Each number is 500 + 40 x the weight over its row's rms, rounded and kept within 0 to 999. Layers, rows and columns count from 0. Numbers have three digits each. The size before them is the row's rms in percent of the matrix's.

# up: layer 2 MLP up, 320x128, rms 0.084, rows 63-129, columns 0-63
# down: layer 2 MLP down (transposed), 320x128, rms 0.0727, rows 63-129, columns 0-63
# gate: layer 2 MLP gate, 320x128, rms 0.0891, rows 64-129, columns 0-63
up63 100:501532495582540491550506517482541485546502533581524500506495484488502472532565529536510482490598499536548573433504491562518464446568488455502479494481583493592466479533518514436452551407506512
down63 102:479523499514486428505422418493542491543496528547543441528543481483588500470497412505528462449471498485439526485418475540506545490468480503542492471449545516503561442481504488496506466448475490
gate64 098:469551531607487496519523441538455471497489440492454501457463465487506495531468403500515551471552577508460439477572448561501488541498522468456497432563505430525514560473554492533507549525455492
up64 099:485563565548529560515505465506509434560570476516482525459486517495505432516536464466523500466521582524506429477550481569518480543455491518500567522494507469508585556484516449502499541578487466
down64 095:443498520458546463498473478515549497505469536459513521530538498463444570511477594505517451442451471487489503500424512496472518448507513466533557512423472559561519572520439534554435462532574463
gate65 091:465537507480493476482477502541518578490494450500542518423492598483587534509482471445437521562478511413537480498482450506507525576473494442463495567458476521473538500517480492585523496523515564
up65 091:483492479517472531511589459489434502507509472528516451458515524451493504555572548525478498508543531531525469443548520530525469518479519472429485436429511445502439542555565546446471454506454512
down65 096:487554496494469514494431514532506458524476505469469504522500491516473432572466454498562497511533453492520468515436468489458448476513495522489547521481474457508505521501459471533426566484495467
gate66 095:486422466502485449540465448495504489497477479513524419484461492454498581535512438454519576469480468392473539531408510431509532416513510436509574532490534533490528459519538423453454502526505474
up66 100:547547524546558483489509487504504548461480488492536462449477523490534518497555538500545548429499567549563492489482535523577525452483540500532507505394468511544436507494512458446442517457524530
down66 102:563475481487476409478600406502496499532482497486548483468493512518555500539484484492594473498470473514568547518508490508405536487522515469532539456514568483502552543475488433428557517469456482
gate67 100:464493442458473484485532448468522472504524461491471483476520528535511492560405433518601523565496522504518512547504467533431538556489544487510483432470466467517495531467501431501480514405480418
up67 098:455446535520467515461514501463473503512498511481527512474490453472551481494528512624519562500499551531478413528486423492458474501463596473479395481488507527535478455516560450455468482481501454
down67 102:546544537469493530573488413525467558508459513486555511496468469488464420489534450515460481469546497494482419544509476527528504475527508477580451449522493454461443486526539473443504502489505544
gate68 094:443491461501497572520465551481515533471445508481433527531502462480548573550542530541521547497446542515469529484474457451431566503521440524450474515536496530516489399513497512556525462505491521
up68 094:580499488573446491525538495553462463509498532478488494448475510521440413513415503410458523523567559544539499528507552496571426458458562484485538473523479450514541588519573507512521542451539495
down68 093:488432475552505539534551514498496463480504502453470523534471462506466501542564554444463516550485459474431501447533493462444493489462547414437515517469568526452535466549536556512523545503514440
gate69 100:562514514534501544435521573411531517469449573521459474470426509538523454455512440476521514576512467475461434495548476519519564479521501533479490509521505524567499508532513501544511464538422526
up69 095:455514555543547485448585438521501454461421502451488470508462448466470466504502489521532526468578422547473529455513444526507504530475460522535547476415474476536489500449515541482490461530450487
down69 099:442507557520482519485403527440545530523559467441523462396487541511547534480507590461498475517590536460516470464500552474472497533474474568450553537491470514526487544491493457541469543464516498
gate70 100:489422524533443475595424512452591579529532443503438523512487484496499522514493550532554491508550507542556551528489542449460516464485475421461494512499498446564497523470495528529509420499530434
up70 101:501522483503488528480539455431527478482551507550469570510517509412535545510440453514459540392553467463469538482481514549462497524484507533485513458506442510562486424504527517429536445499544427
down70 105:458475553456467507534415575521532465564530505468432480532445544512484443524532473561503516523494553487556486531524569475485533525482502492490463555532515460464540513437446532556547529492520523
gate71 084:547499495486422461522420499454477524480483500454544471472462483544486443507501586463549410466469483475389488562581507585468524525429584464415564512498563478483569511474461524506500479499529502
up71 094:480560429515522522509468516438529499467472561515530525534454465504532509479496453534487513468554438488536509498506493535528426478522497527474452460538433486514461498537485490470500402457512532
down71 095:419518539486459484541526581489468430476521485477487539506505552586462523451545535533502486527452609454560464486432498443567534456480528565539541543487523491486490508485527488505454491505525445
gate72 099:443530551479583555561480508493475573464501509434477497413481479482460505544469522498505528490602487498479522477470516514507505547470509499435477505579463558425520535532501536548537543523495465
up72 098:506474499569543570511477543445489472506555500481532519569468554538564477527549464528580524480462493493432465482496520505535492500537486520606441479537578435533493457497467504455486487503550522
down72 099:551522442511495468494470472493498619468445553502573475536514508501534500525529523466480466458537515447469519507492591473490577476502481530480534470510547502494501531492452580515375536521491509
gate73 103:482496505490563475574505472546513525476497501525530496502493442475572526559483441553565517509421607496485531482518503498480514512527484489494544498551514401486509541498532477529480508517437459
up73 106:524511517542533476503469449529445500444475490540444486549504483556474541518473510484433470523477513480413580513568496552478480548493510547479396529501493472508489475520493519569528475510499540
down73 102:470425530436477524483516557526609463537558489488512438424472500475519477495506499545514443564549459544557437550515530488496514507479447534486452447477529491519535429541489593496493505495487467
gate74 109:509562463476529515519482549510478531525474428492430510460453506430534589478539475442452535627565432465514523468490386464483533461532538479475558511495510539567467463519534442544428501495514567
up74 115:612575435485474473564472518497510545519547423521502484482484484520524535451538442515452446535575473470480471479458442482532442457511555551514569472488511487565442506460534451563494594484530566
down74 106:499490546510573426478488478493498504462457552547477442528553490492442453529504514555480429442515509485462515484434482525511518473541472527465454512438516488477452539519498449496609517526473504
gate75 104:472506436547515491469572412504503492429445468483555497528538451529545468523467526479482435528489412510448539485515566620449540498568500516460464448482560471545451521489475509481540517529448496
up75 109:487482532528528531586496564465487523539493442414439506433508557450439533484452491475446516500483502501581516489452484458537540512456471522507511483522502456481522529513525505536462488561521444
down75 105:435471495458513514474447516540462543512452470544464539446457535510497472538519510471495505501504510540478509585513504516468480538464466405496508473497460458498518501539454527554521449462548503
gate76 088:568541504523477464612510442521537524477520492458540552447476519475510523536483499510469505543472500526504505507434484508366502550494544495511542533463472479461504576480616481475497537561501542
up76 094:473531488534605486474472532503522511509494507535537490502543507518506430510468502487426495444524425528456496534532494503552428490473573485538482510467531537482484437452452516497490502454458421
down76 091:500479522551482489485532503466446536493486497466485468486433525492530495454559544460447608445574520444541533508482518476482465520532535498538553450541523567478522435470521438494490449504466507
gate77 099:536482413446522478518471518532515477462510421484517521475531531534492472525472476437448490522437505430563549484467482459496514502464426473485512522459575508503485474486485614512481542568536438
up77 098:522488523481458450479505551495465457479456482486536511520526591507466483458488565466474524520445459463502460493474540533487454493428510478601445518451527536537503456457533603456492548529507507
down77 098:456499575521521501463479461496557557518518505493474557516499460553452485472506541498463480452470451583484551480509484490563484474521495508588542518503457419419498504512479531500478530478410448
gate78 108:422406476473529556505499507477525480531494422535497452449460496446491571544481480548557573523490520523467534472464487494494424535564417464475528560486515442497478507575510506507422495432507466
up78 101:515515533515485487520521521479481570553469519523542509513523523439526496479525510466504474491505499503560497437530492478532517454536476536537514546496496463492515505436518492498487503481508523
down78 098:525469520460542484457511511496513532490442534467497489538482563460532492453439510504460556523474465397432457485488505494480491514530531495399509594447527481447505554541498483545443520426544469
gate79 098:498529556503468460455459461540495465437495500493499455503554461509576557519541504399459543525529531463519555586426450490412491497565514495486532507502483470534461498478532483544534529527463546
up79 097:505489527510524495470464497508515477491496468485509545566510524585568515545453561544467423524483535536464512513507487561482417524509518560526504543506432411555494482471505457549553579490524467
down79 094:514530476467432456526529517489621494494489485444568473440491429410469429485488457481440508459456499473506437448500546508464451579526573525510501481508516433511508571495565464441495512498466462
gate80 103:495437474495439404459461457570545495463472473545487511480449427528534492520486537471472501529491480522501564495567448458477510510507536455531464513447472566499488448561572521496495493580486539
up80 098:398476460533479533506584445396540509562473479552451513523557482510486543514568509518481543501554474474477544527530564540493471469499442496458479462539482459507501464564490487480546475464509491
down80 104:583464503434458480480509503485475534431476512550519573442487469510523507457568455521507477498440532516538466488515479499516484454487478469520553508487441532477522527535474528529521513574459399
gate81 109:524458455567428504497499476471421573548484573497553457440522501514502493486442474536573553575521523473536545433510528500499521490553549497476477532510594476547484476479526468544497467482511466
up81 111:425550531529505502495541521512514537471608474510444494560487474541523508501530555467541484472473550509496531526537419455541485515537495512534454538547440472468549499472443472526448579474530469
down81 108:492451479476524459469494444454483563521498421496471482472470476523524490503488526470563503555527477514528451439452500494471551442460530553486536426569467528544489490510513490522550547491452505
gate82 098:531493409501472464484513500488489397416539565513497525477527447520474523480529507467501556423448482489475473505482557547579544459548473530419547502579511486552452468518556502497550506466452559
up82 099:428507495527532482532455521529457513492495514507507528482465530479474547494521472521464464485536449492392494453492546500510467461481484515506538503567557457481510455488554519505489523435535555
down82 102:417487505447482530572453539571455491497481449477545510504535500480492459502463483491494522480511472502499454548545573532497465526474546489507525479516546565436525506528513555562483407508514515
gate83 095:557506429439526556497538522552539558531518506520446515561571532522469504494550466502515509460443546498496551473454545466516510462510484500515409535483487535534470506591392534496547522572539564
up83 100:476514440502524504491551537557469515477534551487375512537510497536496530520553430500567478485460523498500615433448498477543596453512472444508400504462509495522486492555477519501446498484471545
down83 092:491474583488479480497410472459518499482469468488596471511486498480546528479490540512498547514506488508473418567521468539499434537538492565456588485462499473505424526444491488488568474477513487
gate84 097:535514487476550538516460515495536488525485476515520460490475603434512442409522495525505514497536553528553518568541507514446471503511512495485540546477495594541517502497468514474441516537512583
up84 098:493470517523534515462522553439463420515458464465544564408502490483539503502490529500476466445526487530499516528506452493496444411496439519504592467562478531541563536448462492430491547524538530
down84 101:560481512502555483532506451493486547529536543517593494579505589518400501483529511522473509529479480526535478506427474521472493520481465556510493528496406530568495472531485490533407490505537552
gate85 107:478420489511483532546469572543466505451480555464463555519581544510545597495524513546538609495441486473485497409549444439482439500521477487444510563456450522475532489531470521549484543505427538
up85 107:467450462483434531484499553541472494522435592517467500420502514473497455545468416513548518469504421445449467456487516561469536496527499468539534513489511559593515563541464576453492504454523490
down85 108:567496506521438549422485541529478480463445509530509468424557495541496493429548567378456543468547504491526553518527546551524560504495480582501522463507535459494464512460495514520554529522531498
gate86 095:501511436497501527529477474484408518578523511482497487544547511505548543439572502521506561552441431427433474466478491512504487581496471535516450483424502518552491516563550468459438467482547443
up86 096:465468500579522552436478493520475523517491511483621506500480558420425515442501484546448566523476469493420521484499501523553535415535516496429504516571520544461466536517492509457534547504528486
down86 102:495494528513519434492527514494468482528461479497499431560450453462481501523479504569444450487547503458497555536602537483545586496491536522467473458552489539559515548484470536545496441442507548
gate87 095:512458480515485476550503470545481476540497459531513506423469483486552540525425533504562509514565485475563542552524407494510553472483522450513470514517494394540525536430531513580452497514506487
up87 101:505542448469501519440436530497435448461516509416493547554560490531516457471586508455444517520434543491489429438496564468509468502505418534417503473468553584457479436607485499497476525505450489
down87 100:439495471487470488541510548527498439410514519517480535490462465481540513467511513496567484453451552578517490507509546461427493501569506541536512572496506437493527533532587469476436468494544564
gate88 106:487511469502451577497456536479541534477488425465535507443451493539480437523430448450453462558527591406564506521495558474466580492465524499472477521472527432527508511489543550482460525492521512
up88 108:467557509486559552527564511530540537459545451459563472528588561485460502534514501484481490485482594464472519536433548536442525479438542527477455511375524481529474536429490539481461515468507471
down88 109:456496517462491454473493473446519504491469512516508558567513467575535462481527527536512472485555470513481541447566462562494380512468462558514484481488481496440492462474442459477495568497520482
gate89 088:518507488501498513541538463450466471468583488457472490399496466434568506465498531534529486520469465445462521405479402473478523498498446503573482544485537463471482442499573510513477459427558446
up89 096:509496467494556479533515454433449449472524508481516492497556531520504525500538488488517430437487456488511580476482475510419467501458421530531532532418535521467441494450545474453500418379550537
down89 097:503543486513466480533447531498550515501456508481537479510453502552515467469538385552471389536497528536516425567483548464501561491499523446524526515569486488424492522478480566459499444515469478
gate90 100:473475507547529486489467469550561584469537509462530481459538438503479527493533505417499474530491474522450579434553375491433574484466466448522507517464573488505492525470503467620527461511518532
up90 102:531463512539518452543518463471568528463489534482499525425515448534505517434469424450497470553559536509411454505515428406505509524470580480422509507483465460529532550498546488524524477553448486
down90 104:498477513569449561508511481464488505460497506511473540498598511419530488491488547433541561506502480542453486450501533508534494502543575518534524531520475499499456539483535435492568549457551463
gate91 098:504523419512515553546422515474486624461449486435490537436581498538530556513467519445510448534549524495437548548462514489537481468512451497402531463421521448457498572520528521495487490530466496
up91 105:494568519469486524479438451566530524503531484537519515515462545564501502518515553506493476445475548569528553491558503526467557503482546575580478506527449519556460526490479472493523497454529454
down91 106:523528456508475533542526539532534516504518512560504545514484541523486510525416502499553551563474560553521545533516474459491536506500474480510517477418471439528527526507451497447451472541501482
gate92 110:512465466515476510512498474519524452536490533472516465491494516461462581550460518501467543506467479484503486449495422547515562458521432486501505514517499426530474544474447466458488548470492442
up92 098:524495452418523485503511525564533430507454491520499565487568500488557467470539488525469543527481536452499504513502586479403489547485523621398482493540436533478494502540588456515463504502448474
down92 101:498444520437532431514473493530487539489457547560454549546531538444494586484473404480446492534463404522529551455504472439422482603541444450465482504502469530561479534495517556542503512510499501
gate93 097:465500476544541509467454524399524491439515504408470543441504535524525567516511486527474526465514545446524436444461449472441460511512491558557504557554474452527511504443518455456443464439488500
up93 100:458485484506492475462493500525481534505605481521479520457566489527508528523471478455489562499460513471509474466515533406479505426483477510491532468592485523468539527562527525500473510542507448
down93 103:512510518474551436492553536542453560485499543496509498451447488502570482473470478519465538489466537514477494516482494439498443489573478457523525574494531411487494539524432464484512501521586450
gate94 098:481493510545509524431463489523480483503489432426506435370478554508498530481550491600530443511551492457550541441547513479460482493534485526512504527526457456441484554456532467547470536508475469
up94 095:492471562581495590491560492535494427532471506426518507490516566531533527499548509514536561536514521461561521491511509532545580515451471501519531479508474491428522552470554490532464531584476486
down94 095:437457504535469500480564444493529468522545492441469511490449524501480530483562414507503520490543558458525482487450571499505468486557534498530466570439527529523442529432556497467542491516510474
gate95 100:490490458514515457595566570524478472447473500427514528476515574470532551483500579493497462506512488533493433446544482475516540498466518596551452515561419475514531443435489534557516444456574476
up95 100:443469451478463497409511526503521555442461508528501494455517538429510433488532445470506505524493479540520475449469518463564437536507527445513424518483538568433477460489490483489488501469520504
down95 098:555470443557542501526510515546464469558521561494420456520514518488490485481536530363508525494547484487539493500428474600494515486505482506471507545496486517500522519554417537482493543507547442
gate96 102:386466444404453463499495488470472476466469487496473525477445440383488473506437463485579523522518563462505476472548508470486502397559453535474548496484479455532568565510492478516462522518499480
up96 096:488432466475472527429537478514444543509507469482473530477405480552465480443474492539564503486447494466579426495503548485477483526550455500489505489468485500446592480482556559560478528501524484
down96 090:521556511447470561453590482490478494539569455595512539505489520496530481487498507550577493445476498474474456498490508504489444441533481557514487454490493484515502542488544499570490526465484429
gate97 107:502489434476546520536535483455540505407443522546496529534537433480487458514493561479441466500443538486442567540468575442512469484518515537421469522504585520531420544546530453491506548503527474
up97 107:592560484432512543498492534443526413500495502547540509506495512532489505549435494422516460463574527512467454539412494519588528496495466523518493574488476476505493473513466524476551464525445502
down97 107:473554461495519433508523525512484485462498569525566510521521539504539464571509511501503510536474518518469548495562570441512458531586479491488464447452532529491485493530459496572510518495487640
gate98 107:538503535407523524473426503577407479486510545528522419508545494417477566483460488504559577458533426419528531466479507437566447460467495513464474500488456462450498505471479510449470522487526616
up98 101:474490516519452535509514546535542532547501499527437540489508537446553435486471533444461518492485511476506553450529437503490489511546544562483465415508523425522476548530514491461540521460450532
down98 106:599549515561542507509426479505506480497488462482463479456545521579485485463497503455491506509560552530472493486566506487446471486477522501510446492499564486484489525524493542504517495584456546
gate99 102:492478490458516474467483510480592500472458560532476526421451455464463519526495575463559483466423532481514467552481545426454557491541480490531478495530486557430510576578470440491514467575469515
up99 106:475449499433514527481447517470497503543519493473522500490569604466557449498456555479458522518409468475565481442496574532470413463499481515453500536511533480498594477449465475511495487523547495
down99 100:485474474548525499540511565504498443475490510588489453444479523522490572501473426560461481505485501510451448468499426516515533458415523434470532504500537513509513523474469549497512483470480497
gate100 101:462488492468542509471428551533511481550501486511489571522497505502523500578468518465507475497445483428519530533521532601527551493492424506469472629490469559522458505559570467466524521486522523
up100 106:467533487460454472516494523470530473470479487482499512531488542467543563498519538417525476549453522475441503521488486455584487520449505414505549600455486555526461501482465475437448471497512479
down100 103:454551465513487452470474522497488495556518517496471516543520534497572487518553520473555485549454517513476493510522540468555498541457518477499457542479531515470442488507524527414502479542511558
gate101 097:453551488468571530477495531514479467568449551452502459550544541479558499419567508520418530532544446473492501462535458484512518559579452498471457370511426475515553522552543481533415530473422429
up101 096:465499496531453478527469505411536477508440533524490439539566518593453437496492513569535456538572497516483549473471542465458579580491486517489430467450493490446509518502450472519511490500449478
down101 098:441515512476515498537450494464562479534518469510592442445457526521469504527555556472477441502487509452540485459479503483586554501518509509547540499524514527501495551468536548458512492475516425
gate102 097:543457471491526549457478527518489493453498541516522586503511443499469488518452541519517511452509450488546546568534486603549544533457497539492584507506536445466540519519501483538544529540522501
up102 101:503411470505529443476438542534418471485416558523481478475482484542477495482489554518519477435523506519502495530482491470517502544485461575531576513524495544487478430476497500473462494531594442
down102 097:481452537499522558438525495500503497530537508497490565510473504425463413420474513507502456496481442472509486545446527516546451555470522493454546470495576513523479499534503531538508478534546561
gate103 098:433427463496499503526472561515542487476511512459556529445543539475477504511538439466487525534472596423550527481473550552542520484446465491433456446597490512575493433562486493508525543509513441
up103 100:511465491519510525532461509357443484552430471439535459513527505464544539431539543461583497490497568470509557486449504497490491552490512525489484577526427461473413448494522507531467503529527540
down103 101:544492474490488525469507483601537468492553571514564486452479575493434498534520514539477575439527477485541545509476564473461490373470501484438496471538494505457522533480516534512481513506547533
gate104 097:518577466560557488542545469464453559506507479478514434438559514530435476516474520428507506535499450423447525523456541460494528522506501516433517514508619496578477458447507537510547495478518477
up104 099:535491551497567537479451529572502465485532481595524565538549517562480556514543522463484510430480494496564408517480540568524475569499524505551492472460454459462516477521499565504469542528526493
down104 095:474499507447432542490489567519497496467528536475467521483535487487515469566476524543531532509483517475548534490544526497526496593482566508528452456546570497513520528482557437509499503431471480
gate105 083:485493534454515421526516479526557497513485516433482514494475448530510459458585451508488465520488645544572509482482414490505552490447567471488461437463541517537504568545537555508532511512535556
up105 091:476508472561517499450490486491458514507431437555562516478516488539432554546481506547521556450537440539448449493445545532538499480573500495436499499454499462507504492482464467473493570502471443
down105 084:547456505487507563486488485507497486477516528559542435490594546471514527472510464580556556505495505514488475533550491510497453447473478499517543548508504399496548556494481545540426435492505477
gate106 101:492535449479513493570428501493439364462477455484451581495477508469501484497533548469493495475487461443499470472494499501501529404574470485464514530551510501544496503477493549490487502477500451
up106 100:495455435483464550494593485501499591459525569496494463479520407531556509456476437518491534569565562499507581518534519509496517516434522550478433477493530479434476498555509449551471552500509550
down106 101:488509439546545456531527487528490480461459551514504487510539451443558527501467494483530502509540440520512576518571502558416517502533480527486500540557501463444432550431502452554464516465484504
gate107 087:536471565502556525487455453488504509521500477452507567545478562469502492458501502455492478454447471478456531541548438488451480511479490475508573471504509482550543579433497458499425515463495551
up107 093:530500489553488546469465487440497499491493510505480513559494521446474467493521533444521520474480491491404537496557492515414460546448482429443482450580476479540483504463460485454462547443507497
down107 091:543532598460548536510497487521469500498519511499532506454543544488459484440509497506456500516495514517561464535553503537489447562453529459445595509534507547526513568524493515511491488529511460
gate108 107:538519547511505510502499504525537567381531460537453492533456478430452525493572507543563491539507513458470482516440565521505498477485544547482487512480464511599400494507486479515504554468523517
up108 107:476516534539452483486537559425503456556465545520487512512518539548494541446546475565471480490509474540433519493492462467419515599523520542453526502539357514525517489488491498470544525448442460
down108 110:502490457530520488445530473629535546497523529562437525451459484518424478471461526553500541487551537451527554522501546503558522475536465432472497472487558507564485431489521442497481490538542573
gate109 101:539520482497526556494468492467512543504453528517469552440451522510475468520523410492487497529525512481429535506416463486461526468482530488430473541525600531431459464530503487510492493394509483
up109 100:494533508451533545470566494450491475498534457453565481414534459510480491537479550512525512489511458478516552480513524480540520540573529516517568515450495488519496517504439469489366453537492567
down109 099:536509486576529496553467444552467591431472530540486507529470484498517479457478512534435517460482497522507502543466487451498567481503488483525508504461472500539498488521569495484532529468477479
gate110 108:506452510457527538442515492492472501463540358507537579514524453503569601500486543550498529486497427456427525431512490533433441495525476523546516547498465416445536493454478506483447535491498499
up110 100:508512436471419529546457477521491480574484483530486473570525505444505442562429474512489470557530542527443502530489594449519512578572514534456467523539500476525544525513436440436568491513421488
down110 100:498520496527501439472493433551511521533477516545573519531520477482494472530481564502456444466449530486506530484498415493471504491530428574472527554483531473460474550446531481425558483515476507
gate111 109:469547490500514485450516501503519516516517491535514520482471468498585489482503496506509546476521479507423470411567501467513468515488527552553550594470488485520493412488521458468545505516452423
up111 108:579505581433402472528479511551464499467452525487537501454541463535435512500523481485477443507485472499551565471533535482519468456448482500536454374501534511525470514540544545464461479498552588
down111 103:578471515480530444453509504479462448412493554527530463537470454479502541537478479548498434515575467543504529540490439451499530498478521520497477485504523434494516467535530460460415481466531461
gate112 091:483492508512491508519505540513458500455465507516436519447495503413546555608437479465491480506480538491493464446475441485497515486507495486513415570504469439518437491455527518516507464436472392
up112 084:434509546530521489547467472496452517472469458585436499475484523453510506528475470459462432536484536474536445481423463513435538486496507484531474543491478503489462465415463545460500466445473459
down112 088:534511481491498512519514510476550524493494464512457497526498516487447480429552424520496451565514469539505547524503583498501553562514473447462487449502448498467491550443516532452437444528541504
gate113 101:548484486458473468509485534567489491482462545556438498516461470482520467537509534525529496498502503490484457468435403495482513536493495489453536491440438430511480523493509483520477519442526548
up113 107:492541435519527548511464537489516471517470459467545474491562480501534537519511436448500523488495532489523545467528558535502504517466545571548478479554605536475462481510532474410522439502486497
down113 105:448466445503507529513429507476442473489481496532558457477447510519517529484476529446470467531432478515477477507471508492536488479533476518504470552534504503499490547469520436591495527477453503
gate114 102:499494462444442563518532555522455512545446495463476521508542511477497551450554555434583510463481510511532483518551507530435518423512463475512572560520586477506523525558486495568467474560510561
up114 103:437558428562489523487521519519489519508493479523493451453554479521546548490542516411526518428493458497539491507505483434470491486439522525544525548519502493521493408506443449595515469539535461
down114 104:469423463489515507493461467517547512509578513504490544379507434571490479550506470526525507431436529438469506551534488516517496496559518529542535576503410487488506542483487465519465462564465483
gate115 100:424495492471528458499525476528509523519505457434452475586463517526510524463441522487528484486535507491500484452458450454504458543472593520563469511482476538553530462501469492533457529428508471
up115 101:526483447454484523432488482554582451550441545547553520526380450523518458497468547542452461549490489527560587491500490448524542561501560480495538571548475516496499531474544463480532497478468482
down115 102:437476489545418495555443468496522461493492447487516502567507517465471501537495507504522409511553460458562479472533538544469489513468445511521474480522488473505500516509575627449517465495490498
gate116 101:450464566436563487552522561494511499474514440466494493483464501525524494523477477500521505492547519491444530472524479420521490495515467533474513548438484482473514433515540500458564585496446539
up116 097:456592502556470463483477553463459471570502406534476552489580536527508512509576486450484491564517480517453404529539434518459523517568511459507443486474507514526538530521512550523490504539519501
down116 097:491429524447522512454478592498511539499466476518490505471477530493465511525491489540482509489580451535481521479463520532579538502423453508526512468517439601458484487511490430517544527542597472
gate117 093:505557491475405472501501504454468439487470575501443529527477465484502514555457469534583535514501514475461497520575523498489518493487540550530500513527469518489456502499513462504572519500421511
up117 096:492512522548538485514503530444506533524560407527524466487538466506470495419476520495446465527507463484529530503494492515575434533443538477579464435485452459572532442508532579511445483542461467
down117 092:558488539455542465504456548435475536498466464542562542447551433482547512490505469495438483556475532498519520461438483492483455501429426470526419425540483505506481421489511474495500519465538459
gate118 098:522465492528529591448490519493441544453527514493562497505485531420481536517474428542507563438539473504465474445561490515513508442483457529449515483487528455498490418472504555443449476520430471
up118 098:457498503468547486530455459504447468432539525464565566496468476475601497553538487443483515479520544505475500520458466505392534554461499472463481566511543477450532418532430469437480448528477462
down118 102:515456480521510421529469477481496547571423492537488531476543554515499528530430487500520493496535499536508514595468489522555487527461551533490516588377469579539565444486445504554481478483462511
gate119 110:505558470486555519497457520476423500510530503430468472557498499544539470483528559451564483552526527492575519537506520471448456480487460538497494499565452514463559551547463409523439590487502502
up119 112:481454462508429438498511524508554500560540505529528445484583505498519544520454487562489552497494504450448450481437500481563502501497462480518520524468476535544578479470495480494505488417486441
down119 109:413526495451517488442497500469485486445449577467488494432527479508517551514502442506529484535508494501500488486491428486470510469482432439577482493506367462498467478518486467534494548507423470
gate120 095:448427482405484555473502479544543420508488534489450482493550449537565551495559516556556538460511514566509495527519422505521507435425470428485498453553519526525479502511508467501446510521460548
up120 093:523502461493524553482516522544481460519518521458525516500476567542611494504510512480516462427475511524515500513538475475433450510518455502576497447522586449514473513507472563527502558456527437
down120 092:555482460500504516498455546500490481536515461502498439467445578457449512493455440455496530566541510459471537505414525548543492476503592507521480501448524485535567553545455523389535565530467490
gate121 099:467478436481475467442442542536477460500519491534476486454502483483520507534480545495558499527517480583450525462435434512504527544540481489545487511509531457476499462505541531595471493533497403
up121 099:463476532589524505532496492520430515464465422531493476523465498513526463423555545551464535540436508502528486452502516562507557488448477482513517473531473585495472518556484522465562466506497484
down121 095:456437454457499483544531482512511457496588527541448532498490513507492396512501485527443416532540432474479463504495530483468517421538531508472495435522551514532557459501520512579513529566531506
gate122 106:516502468545491580478502488471485468546478509502518489497536447494438574491519484516485521541533544467466491521559550541436554477536434501458452489487443475458511576479487455464476549485556520
up122 104:481478501531493562506576517463522511544516491515487530456458497451480491453516584442536532421589517437452515457501444458461487498446473521527477550463496500504506480506440477556491496420575544
down122 105:492513511495539495450449507435519550527522552534467514504533487467480493425499464465493510519521496550527468500517456448462534526519529542522606505479537517488481476488494443447508465475520465
gate123 092:556515460419438502512533471467533495502493502495433483506491453502496404499465551484556476586507556488558570486472505448477527552442499511508400474481558490508474576531441436524468516427461444
up123 101:466487487439484464538527490481517496514510555559516470555458529498510540472505488432477504510504557497499592430519486495523488500507502420489478415478451500529461481504521432518634470435491459
down123 101:461518493542445484424482458475525467444447494522444543454497548530471477409468508462522515500447448552511503501441464495524536535509509553559438440537436532506548489460394478479449493541465516
gate124 101:458491507453461491402425499512484488513577534523435527480546443529530502492503506470561548518436559478527544496516480473433472421573472538500541525525453490436505526545466582520437529572505586
up124 099:434460513439470505484507520511464523494576519468449508434522511568544544487531492498522517447493529521497512469565492480456485453535495508489536509444569501469487496518577532413520479550443498
down124 095:626498513487486500440546465534507525519493537561514557500518500490497493517481471515541477559389532523469502455480487527490472473454542509566469510487573537490531483482459522534550459496494492
gate125 112:470517508385494522511481473498476555478497489484474491493493512424492553539502453409486531489529560466516591445496508458413531472532402525447487517464487446447460587499464446476473480525431486
up125 102:462508468493468449535549465441503557534637467504523533581558534530596443518453468460489553510477540454478491567407524499421467536535484485505447485541513488551535531535416470507454471500454545
down125 107:513448476517538524516476426511450498494527526465454511510486566561486474530508472481515437443545430508504479552520464474457502532522525508475469528538524483472561508495523462550459538472477518
gate126 102:462540449534479476505453525506495477520437570426526441563469392485478521500394495501506544481485464393534447558534488516518469476433473559469464459480527510573499529525521541520456488563488511
up126 100:460524480465533493484484423456500444489506526467492507535464458523417439443424444544485529511477437455527482552497426483428545505458538577531502481502482538523554493487486498501520469566563514
down126 102:471539409597517480519491566452540515522471516485508530533496429432441482538407493558501545493498470511522416508468411555523478527477491549476487502438493513488507506457480443483459537520485440
gate127 107:425504474548499479504503504506427444450479505456448569502492557508559550520503449381422517479480473523499509475554479470424543435540440532483570469512494478468518501521513515430455466520489519
up127 105:462560498601516492496483556569497596503519573527523503502452518583578557521552428534440493476436538517502498548538512478528509486556540499509475486473389543580521461480459551493461550513496534
down127 107:518512531524507587480544530475511544517515501552552504512474446578486523519550476522521500476483434517481467517499384444560521454548555460487467533498490512514485506478505474461460547524509476
gate128 105:453496505470481515496437429517488469455509416484554481556512480483504456550518496503516515477487418512504565551483504481491553555504523602479412470481446490531573497532440413524480522551523494
up128 101:494479457587538565498538463527504471455486492447542479559457476448561489504535516479511483489519504475481557381515468498501452499493521527556411429518434508533476540548466441524492502502543458
down128 104:459504558470449565503489544452495475529565482484534505488575449583513485511507598556475534512524481479492510582492528487456547501529444484437497626530543559497535518463568546484489451504471480
gate129 103:532483462536495501540489533559497421570519524508434538411516416405447490549498493436505433588486466444574500556489516448417506501490439419492517517436508461478447481515509517535522474479502458
up129 102:502446418596516472537460505536474523511495489546473560541517516512518484495540487546533515510460470410455500444483495422534466506451537439474518489510541530528459482583490549541509541467488475
down129 103:484450471510484478545492542509461510496491483501443477472478481506468530542514470453538472546532468495449502528441664559524562524488529480437504485560480453484439471519460472521497482482478514